Part of a small language model's weights.
Architecture: LayerNorm before each block, rotary positions, no biases in attention or MLP, tied embeddings, normalized queries and keys.
Each number is 128 + 24 x the weight over its row's rms, rounded and kept within 0 to 255. Layers, rows and columns count from 0. Numbers have three digits each. The size before them is the row's rms in percent of the matrix's.

# gate: layer 6 MLP gate, 320x128, rms 0.158, rows 148-178, columns 0-63
# up: layer 6 MLP up, 320x128, rms 0.16, rows 148-178, columns 0-63
# down: layer 6 MLP down (transposed), 320x128, rms 0.147, rows 148-178, columns 0-63
gate148 110:125105144113172149123111134072115160147127107149149167084072169131111116129086114099114093174153118149122114127161135147148139100129100109096093128142112124101132115131108141158098163109127176
up148 105:153113132147125129141128081122111160100138169105161147093122165148177201124153118160127128093123095165113118134155112126144122136135145127140175117150142115097135102156130149138120111126130147
down148 107:137097140130194147070135160146113166130124078165121145134123102134139119112134121124104121149114065138156144122124140165105105165100148104107138135149069132127148114160154150102141113141170161
gate149 100:153164138120116136163135153113172125145151131134142098120126103117146122149146085126157147202113127128096125127175119138170160137148062101158136134130165151150125091118116108142111113173120178
up149 102:160118121081086118122120128145130125106151162133177116136158112162161118106124128127125066139133139070159173154137133124136104121110149096134153130148146114124104133133108109120154118185117128
down149 104:146116095133107137124166078156077112138120125120115099176100130122116150176111180153143124141125172139143147110135111141134107097095170097099143158100144130140143153135112116144098107109133145
gate150 088:151124121152172124136162194163143137103090135140112152155139096151080150087134111142116168105139141139090141114163143123143121140107134116129133161081132129129155121155162131134142119133140123
up150 091:123139111101102094111138099074130106115137129118115150086160134122156152112145109127114094120146150085159147161101128108102130151125135151119150125109117143145115137115147118110141140128149132
down150 089:123062132147105110133133123134147121115133103132152174165100101138130151116091159123148160118082135164101143157147116082118128146160121143093064152135138114124143147124128163116149128167164154
gate151 092:133123130143134124123132165133155138106109141124096087133098104150122120145138133161109069102114111105113110141078111140154090091159134078105130138158136072112084109124103145115198110084124114
up151 090:119124149130109106137129148165166102116113139092135106115051102123111111098153154131134138096119110113122123154158115146133119143174124120078132139122141117114097139125152144126131138134104144
down151 089:104126117119172156142113156151129126105105133106114098113153100141142090170145134111152110138159110120125122159125115175154108102132150103145147124147152117149080104140136087109178115126139141
gate152 082:130139147160108090106106140154129153158162130087134148150104145150108136144157113143177124157167133143105125155179124104135142131114122154108121126087107092090110098110109119118102149116096132
up152 084:164115172140105128131154121087137098160093156127174138137132163100175127141147103104138130090156116129132133155137124125131125131106163137116120132151120091128165110139169114092090135084103105
down152 081:102162091112146134130081162179130131124127127198114105107112120145089159146154146126155118188113142115105112157136129137164099100138113139152141065136137196113129095161158087145146154129091123
gate153 097:128102116085099166171124133102099152118091133155153138098148145139135150157140135126140138122109158119116140128138116151100174132176153126138157128142153128143119075096157147110130148112136130
up153 098:169139118092099156162170150069161112141127159138132103156122108121118115158124133109104091113107165147198141125175115129120148125137099111123125135124137138169128166129178133078117106137120113
down153 099:116092145123119098086092101192118164151125149130104132095116133188117155138171127087147127156173134115096101137120134112098110082149139154185085110114200143115138100125163105141126135120169135
gate154 101:122130085157139139094109102138113137137123095161133123123116156104137115143110144136172118127135099122115138148134152164096164115152087178120149112127074142139126164110176127117124114136159135
up154 111:123139146137126145123131111138148078154098125147171151107146101138115115154133112145140164109106151144112122135122129092144118128160116186184123109160151117124124161085110144117136079170142113
down154 107:119087110162153150112167140136116108127111126123166082168138124146123109138111100174152142103108105136157133134080095100118128106119158107166119124135091147126130133116132116145108098099150117
gate155 097:112067076140085121089073108127134158112118123153142110170129124119120145122085139110146142115102125094120139102120113140118114173116111171084159120143134160086131110108144166134113134141145142
up155 091:121124118136112141108108117095120137109086132152092153152162120114086128072133153158102095173102130112104145165124144113113083130113126115145150095100141126166151123124127157086154140136091124
down155 098:117162173130115158126152130121115126127117143109093136159132083154114129166101117114091164152163097120147103137140147117102148145135143128131126148115118126140153124187143140115172118091087117
gate156 106:129096141173097197166125169119101141129171141127124124123140122140148129123120142130099163135175125139099131137073115110109147179118133119102124131113147100100134128135120170154156157133173110
up156 104:123134134133126196125151151091114127117144155111138159138133181141162150116147121130081122139114153163118110150091126136163128138118176130153112082104162128108131128122096095111087093150096150
down156 103:123139080149144130130098152107112135112153102129123145070120099131086162116137156125117115122150151106138089141149126137156097153115150100142157080127132077133103151094137107103142124095109133
gate157 096:124107123172127155143107111178132100161151109138134128184143127108198130133123124099138156128082163096135145145103104167147138132140096162151163102111116092149114115136173112080160119133113160
up157 098:105097150174161122110160103123114133169128174112100070142137169125170112141093133121185119120143159138100116155146139141083131098131108133128126158135089150097135143101116146110104119139151101
down157 100:129106148142145124138151123106119123107123130136107156103113111125114133164124177087125144144151070092082139108145163123121124155115091112101192125118114136111099130167134084097115107069161133
gate158 101:102109117119120140122160114128159133102079102113139085089136144124139117089118112127144094116135117144133103120128136139122083117149144149144139109102150157133136114135130115100128102154152152
up158 099:108142154185149135115140161136144165089134102139131151164145163144138152103110138119161108171135131091122143154161083114108160118168137138174115117147130155150131151120131177110144160136143152
down158 094:100120112139191078088116135085144122139116155063134148133119106076126163139127161146140128120138133118125127116093141129087102098084099143143136153132102115127123119152136104113192120072148119
gate159 101:138148101152132127135113127156124137119163125150121155171158138151123091107114132100143142111116098087137150124125167177146098118092112139088085152089134132126060135133104127143146100132126127
up159 096:144115129120110118090118067124157113132118162108076154159123097126175104097141062100140160105135134131135126116140144120126147153142121143110168096156093140177147082111116110158169130154121149
down159 101:172146132160105159118181106095120120110109140166118111162155105076134176116112158167126135152120130133136127168128114138155121193086157103132157111134116093135109106121110148146144141120123137
gate160 107:106130099135107123115144111099070140113178139139098097128160152097144129159134128147105132164116118119095140127142164097107101140132114130102091088104121121137161126147138161094094125146150102
up160 104:128123133154133098141091124101082104108122137119141121119132137109106129129120123140096147132122157091101128109128143073126166094113174149111133152107067089134146124184137143132116117113134118
down160 103:102122123108106200131118122117120117085119148145154147139101155145126154112151137115114132159112103188119119139091122152155158134141102127121158151112129112139147123113117125163103160079115174
gate161 094:102105101121141095124142094127133144160090075114100097092153139142100146122107145115100121133156105112138116163158126107104132132147178138088085133118114125128118125103127073157110165155149163
up161 093:135135135137104122149164126107147096120179163124109119149113110119129118148138140133140174119145179092152146188132120132121163136088136109115141151123090138101190124131160133183111138099084133
down161 096:105131113120110139122120117158107126110112111105069133093092131142116150155146140077077095154132133114095109130102112111149085147169136136144081132104142112136065081105143114136093175146154090
gate162 095:118103124116132141110182157091123138140129125132110139118147120157169127127084133122197141140137133095159110162126111074114111157106112136122127139140132096140167120139124115164122149130125121
up162 100:133146153126156234119113127111129127081076138125108156097132135105115119155127143135138099098147138130073082130111106113097153097148096151112161128142128126133085161074113064132143103147112129
down162 094:133150115164105101123088102081163157131081108148145154120098129139103132145150124116099135113107089164180152114112161116156159094133170106117152126129160122154135186166120136161105103114141164
gate163 096:098126094124142147131154120133149170132104124198144150140102107148118153148104114127140139153125097136109127133090150183081117144125128137089122121190144069089130134120152118143131108128109134
up163 096:142168133142106116129104170101115155146150151107150116111130091114100102155129141149130146157136088081127131078101101108110112090095178118116150141128167114140133102114117097120190122133173144
down163 096:104119151156106114135145101133108112125134118102137133084087163144177186079157144148098124132097123118121141120098123138128128131112153089177123130167134129117124140116145117109145116147118104
gate164 091:103168104096140164174133100135142167105130103118140161134140094128115121130094119137148100121114099120112151126132115125179146111154122113164105079107123096127152158138140128085133099065109139
up164 100:137117114075115125158134116130143092088121204142114134103113137114136120135112157153075110105129122140162129169138122131128191115156100096130168103136139128104119143131107133116106114095109087
down164 098:113139109132128084140144131126130122136145202116116131114161089133078133151135090128113146127129127115152138101114156160174137134107131156150131076123134135147144117155169118114143131111124128
gate165 090:148130099145160178157176114119150157135151138134139161130118163128104127155119108135115141111169130163122126140156119102107112147116092140064128178143164113098110132135105178099091140100117145
up165 085:128102157124107085139114169169119155102118124152111153120138123120127103109137119099124132137159115109154165131129120145136149107114103129200128129117139133133147151176144152151142128118130121
down165 082:139108124158157188137196136100128161145173133125123131140119153125105121129115125128078124122130131157131092102139121127100125164189140143094138146158145093123120130111093128095100128147122158
gate166 100:146122106145144101136107111123099123122133120139136152148148131160106100133126179120084117120116126192121129115149137120135192136135104118132119160187114109132137149127122156161167143097157139
up166 103:118128107150164141131122130128137143089144140173121119089155111151130140125125143146084127123125118138110135120107094133114134131115134123090134137102165104114100090109119110097115119087141121
down166 103:146129163125161115104125127139132185129145150099124142182064137135118154120147140133152122160132162128152146128094088133132089136105123131172150118109098176104120144128126121145109106108137123
gate167 099:145148133111100090115112096175151188118163088105128149162095104188128124120125093138134123110100109110108123159108132114129124129110130081107108143090150109136084119122100112133133125123115114
up167 091:147102151118138135147185094099127099157139133141122139133172171134124135156104131115157154137114116139156095152110083120109090104083171137107074060126139137095142137086124135148162106156109100
down167 096:159147133053128126081091119105149174118101134126108173127147123099112107120126142108144129175124114119093178105160134139134126117144136126124118127154139154132142074133141145082134124116138174
gate168 098:124099146169111145124137126096137112143123102131171134087123125154092136120147119106117131098091135113112123151101113139104097128140097121113097130087184131164118134148116129184153123118119141
up168 105:125134113080119117172107128117136110163149129113159109076129157148091124160161111130181122124168092118164140159098106080097116118155116104091101133136151107107176163087095171129081118128118085
down168 102:138135134123166100105107113096113107128102155120099115118110121110097136136150120144104086144132101098093082124114147102119095180144106123164175132141110106104156088096180145169114139138141138
gate169 105:093089131139124110153162107102111101126072101120122172112159131196116138191160163142130137122153138136113094143102131139107143145139109140160113136132120124163107159164144164152147064139145158
up169 100:099143155136121131122123133130106111140053170161084124145164101140097160097096152092129112126113130120114150122177147140099158130155159119099177159123115110105103090142103166123081120115118125
down169 097:113136150110122111166106118141138140162177144108126110091117115150179152133127108112138084121075108087174149104135077141140167095111125118144115093153131105123113099140097157142077123146122150
gate170 099:117129120156121088109126095158126114145109143132141122111141140090188135111123202131085107127154102150147113124140155086167146115165091111139113111132126106099121119116118148179176128144124130
up170 097:096158128152131073086094088132138145121128155141144105128101134152104088150067122149126106084132081152110121145156141130106099129137102165146103140121160107128144108148129114167145093101111122
down170 100:167184122121104095086134113168115125133121108135121125117118133153168136113080153148106145089124121120145125116142167109120136151141107142153136163115150133157104096164112207133130117142122154
gate171 106:143113151112176142127172161091112120123115137116091184115108159131133141134132130093125110103133117167135125154138099144098150097096090100128113110150151123127160172110082140107108128140138160
up171 099:132150111112115123118128167124118097127138117158127131165122113086130148092122144173100155131143147064096124116122129126138104112110139165123099139143123119154115106137129134139118106186141156
down171 095:149127131117171128121137094167150133093151117159088179125134132134114117183158147163135126095127128102132165128120114149104079133088094151145118127171112129106148121108101143125140107116156122
gate172 107:159116143107116126138159173095136141117164093150175129125119159125129130117117097105149115146095089152137126115143116106121158123200113118181166156132164161106121145146168122111145109135136114
up172 096:133112154097131150090149120135173119139138115110158130129157134124132158148166151115189131138154108104120127115133124123106088115116114107098131139159204110168134163119146121130115193103093129
down172 104:131123179096125122132131150148131146125130112132079100154135078156120093162106112146120126158169102147117107157116152107120122128097171105130093182114071120152131132129126121113144120147095113
gate173 102:130134155111118136109109087134107119109163198123119139098130108143160163124114099123124131105067152165072124124116147164091114141141102108127088157131132133119152154151153134129099127134111140
up173 095:105186121113109142134145139164125147106129130114159118145142157124124096141106165108152118113140155124107139114122133147143180092129100119170086146097109118115093089116120109107117094133153116
down173 098:169175072150104116178180077142166105137117099108134118134123118095112109116112150129145080124134128118104143144154132108148094141131126154138144054146151145096139117120146124163074083125152097
gate174 107:149086169128136159121155105141138157151135112133115137142094135164129126143136141166142125132108066102128132106115126144115110142152162152100164106076162105122131113144139121131147107144123198
up174 106:107128132120162101112107151056165152112097117130153115121150111096104123133148075137141164136131150140131119120128149067133132103100089108140114163105156144098097121154146122123079109078142111
down174 102:139143112106159120149133120118121117123125115183105095114160113117117137140131108170137117114131137167087136102109152114125173074178134110119131150123166128147134124118130136151135103072162156
gate175 102:111111172116082144155159163074161123130151141101102096141112133069135156175133127117114128116157148124164141121137124137123138114129079144154157108109129152122151129102138137115146159125133138
up175 101:073122101179102141117140145141140131140135125143121132140122124151117132147119130131131103120111080106158139153134119137124155182148121091161151124126133163109137142082162155165139157182131087
down175 105:108146122093108111157143078125099155143119159123139126133125121128119142138124111126126099179159102113155152100107072164137085151138125093104144165077125116126124125124110097135138084115099123
gate176 103:138088117116165129142138096129115134139154117156197120104144126101100130112121143112151128151106123140143126125115136114144169128142081132125134086148129122111137107125112124166139143083143192
up176 108:171101132141172115081116112141141085126141107123094120138160118116127170157129105134169102122105055154134159150139136133118133146161124115128105125188156145076141119125128120123127153110128125
down176 107:119116146087132064133098148138159139133171130123110113153152118125122157150131105164123130125164132095131178118106154158154146131097161162095094094157112130157102131117108093158148112175141129
gate177 094:093124072106142144096169116126148146134071185152110128128182139116129176129103123108115097128131120121101154135119112160138133123162141175132136123080116115131102188123092128082132106157131151
up177 096:120157120129150158115110109166124126111123124092101151127147143128152074100126159122116170131141134118099144109130120087152101086122098145138120133127111128116079103146097105134174124108114112
down177 096:173113135144108091140151100091138108176112139168111143156115112169125114122136158156065116103131154132095163101100139097110155119164145108136114137164105174079140190109138130108155122107162131
gate178 103:132121138163094147106112134101154124135107122117143128155153111154142169089114113173116147109149154158128150077126158138147113107109133172147129108050126123134136147089112119120154106148130115
up178 104:161126126154127127157111085113119123110144130135123096158128161153099129163122119136130144156110157121098136148159128138158135168100164122105124163175134133101152128145142128120135121125108143
down178 106:157132146101131138175171148119144099129107149102126158186130157120167118134108149133150163093123073159133162065096136104149128182127103114108165126101143147116133139149109163125126107134146148